Each number is 50 + 15 x the weight over the matrix's rms, rounded and kept within 0 to 99. Layers, rows and columns count from 0.

# layer 3 MLP gate, 512x128, rms 0.239, rows 371-378, columns 0-63
43 51 49 49 40 51 88 55 21 38 45 65 57 43 49 66 38 43 41 53 45 30 49 51 59 61 28 27 48 64 61 55 50 32 68 56 54 54 61 43 57 40 76 54 44 49 42 58 53 79 32 34 21 65 24 52 56 73 52 45 56 36 72 49
29 40 68 60 48 73 58 14 38 69 45 53 62 57 55 50 42 51 66 17 54 18 50 60 63 27 50 61 64 33 55 56 53 49 51 38 61 52 43 62 34 36 32 54 43 45 50 54 49 41 63 35 63 48 35 32 61 38 76 24 67 76 43 64
70 32 43 48 58 63 00 49 47 54 59 53 59 27 66 58 46 38 72 51 34 49 54 69 37 43 65 69 76 41 74 41 67 36 89 68 50 47 42 56 68 55 45 64 55 71 52 67 60 28 64 41 39 54 62 40 51 78 57 38 92 38 72 72
45 63 53 64 55 38 64 72 37 58 48 34 36 54 76 59 34 69 53 66 58 49 53 33 64 67 45 49 51 57 56 65 51 47 36 42 49 57 56 58 35 73 54 44 45 37 46 21 65 32 57 42 50 52 43 79 54 44 38 68 55 60 55 41
31 36 37 18 49 50 66 54 53 41 19 46 43 43 42 62 50 26 50 23 72 59 37 56 38 35 72 56 48 56 75 42 57 49 46 56 29 67 69 81 46 99 66 56 58 67 48 51 32 68 46 75 67 45 74 70 32 71 44 14 71 32 49 33
64 54 48 55 62 45 49 69 66 74 49 69 41 44 43 60 41 34 33 44 33 62 34 76 86 72 61 48 34 54 64 45 39 62 54 39 50 47 55 63 53 34 43 58 63 52 63 45 59 53 61 61 47 59 24 59 65 39 39 57 37 41 46 36
63 43 24 49 44 47 51 45 32 56 28 45 24 72 62 54 66 59 35 62 41 43 39 34 84 65 25 74 39 53 71 79 51 52 65 24 32 51 60 59 61 44 50 73 51 72 65 52 65 63 57 61 37 76 39 23 56 28 39 35 60 47 50 67
36 22 80 58 59 62 57 54 56 58 62 25 36 61 38 49 67 60 79 30 39 40 36 69 52 53 47 69 74 57 36 73 54 42 59 43 33 33 29 67 53 55 49 64 57 24 42 53 64 53 55 24 79 26 60 59 65 44 53 78 40 45 84 54
# layer 3 MLP up, 512x128, rms 0.24, rows 371-377, columns 0-63
22 32 49 62 49 51 44 44 32 48 46 53 57 41 40 54 26 52 66 32 72 53 40 52 52 26 86 71 52 77 44 58 39 53 58 48 63 60 24 53 50 46 42 55 60 64 50 51 51 64 44 38 52 66 34 54 38 35 37 66 46 65 37 67
65 64 59 40 52 51 63 35 51 50 60 49 47 47 19 30 56 40 23 68 53 41 67 53 51 60 67 54 49 48 54 69 30 38 23 68 65 45 37 51 46 71 60 55 46 51 50 42 65 65 45 62 33 55 42 67 56 23 47 54 69 73 58 42
45 28 30 25 49 55 40 46 54 57 29 45 41 94 47 63 33 45 29 63 71 46 37 40 32 34 41 44 47 44 60 42 72 58 53 50 37 61 56 61 69 72 57 41 47 66 68 42 85 50 62 58 58 50 56 18 26 23 45 73 54 67 19 61
55 36 50 73 62 47 60 60 57 45 40 30 30 66 59 41 40 77 47 59 50 46 38 46 63 48 58 33 46 53 55 80 58 47 44 42 68 57 40 54 17 66 63 63 52 35 54 58 52 37 56 71 39 45 42 67 42 29 50 86 59 24 53 50
31 53 62 19 55 59 44 19 38 56 31 36 64 55 46 46 59 59 68 63 58 53 39 35 60 49 28 34 07 45 62 19 52 78 17 74 60 57 52 48 66 37 34 45 49 64 63 27 43 50 70 78 34 66 52 42 60 38 53 37 79 32 68 50
53 50 61 46 40 65 40 68 48 60 43 62 64 39 44 52 59 47 56 47 60 53 57 78 58 52 51 82 53 53 57 38 56 47 35 20 35 57 70 41 75 32 47 68 45 42 76 34 45 48 46 68 55 41 53 23 52 56 72 40 34 72 56 45
27 29 21 44 69 56 62 47 44 61 69 81 31 59 79 37 49 44 46 56 40 68 46 22 64 57 50 52 49 49 57 60 51 33 95 53 60 49 63 27 38 29 35 39 35 65 53 65 61 04 74 65 59 42 44 58 49 41 60 46 40 60 39 45
# layer 3 MLP down (transposed), 512x128, rms 0.114, rows 371-377, columns 0-63
37 38 84 24 73 56 49 73 68 52 29 53 32 63 45 28 36 80 52 57 45 68 39 59 72 48 47 70 43 41 34 57 27 55 36 53 55 25 39 61 40 74 49 49 38 76 66 28 53 63 63 43 47 33 47 36 40 36 48 65 36 21 16 42
61 66 85 54 43 60 71 17 68 55 68 36 59 51 60 38 42 35 73 57 72 50 50 59 62 66 40 21 44 49 34 43 76 54 49 41 41 28 47 59 67 65 69 14 29 57 47 33 36 63 38 50 62 61 64 47 51 46 63 44 36 31 37 26
33 44 60 48 52 38 49 52 57 47 68 84 53 77 57 73 17 44 66 22 60 81 42 33 58 38 40 40 38 48 71 52 89 63 55 28 52 65 30 31 31 68 42 56 36 77 52 55 69 49 62 83 25 51 29 51 20 42 43 30 88 59 24 62
28 62 48 57 37 58 51 45 40 69 40 17 41 48 61 59 41 54 31 77 83 52 78 50 59 40 69 47 60 37 55 55 38 29 74 47 42 58 67 59 65 53 57 44 44 41 46 52 62 55 57 37 65 66 59 22 55 62 43 61 45 60 54 40
63 42 49 46 58 47 48 52 49 53 48 45 63 61 58 67 77 62 46 53 38 33 44 75 37 41 63 81 62 51 61 41 51 32 43 45 89 47 36 45 51 25 32 36 37 27 36 29 43 68 59 49 07 86 58 50 44 31 45 62 59 85 38 57
55 55 69 60 48 59 38 45 36 44 59 62 41 48 48 32 39 59 41 38 73 66 64 27 83 46 42 42 42 55 55 21 47 56 34 46 64 68 43 70 41 60 50 62 50 84 56 69 42 42 47 47 51 45 43 59 49 27 70 59 40 29 51 39
74 52 52 34 41 49 26 68 29 66 67 50 43 36 63 31 52 54 34 37 39 62 39 37 44 51 31 60 60 38 59 47 42 48 77 26 45 46 65 66 34 51 60 68 53 34 77 50 58 09 75 52 54 42 69 56 45 41 71 40 53 54 42 41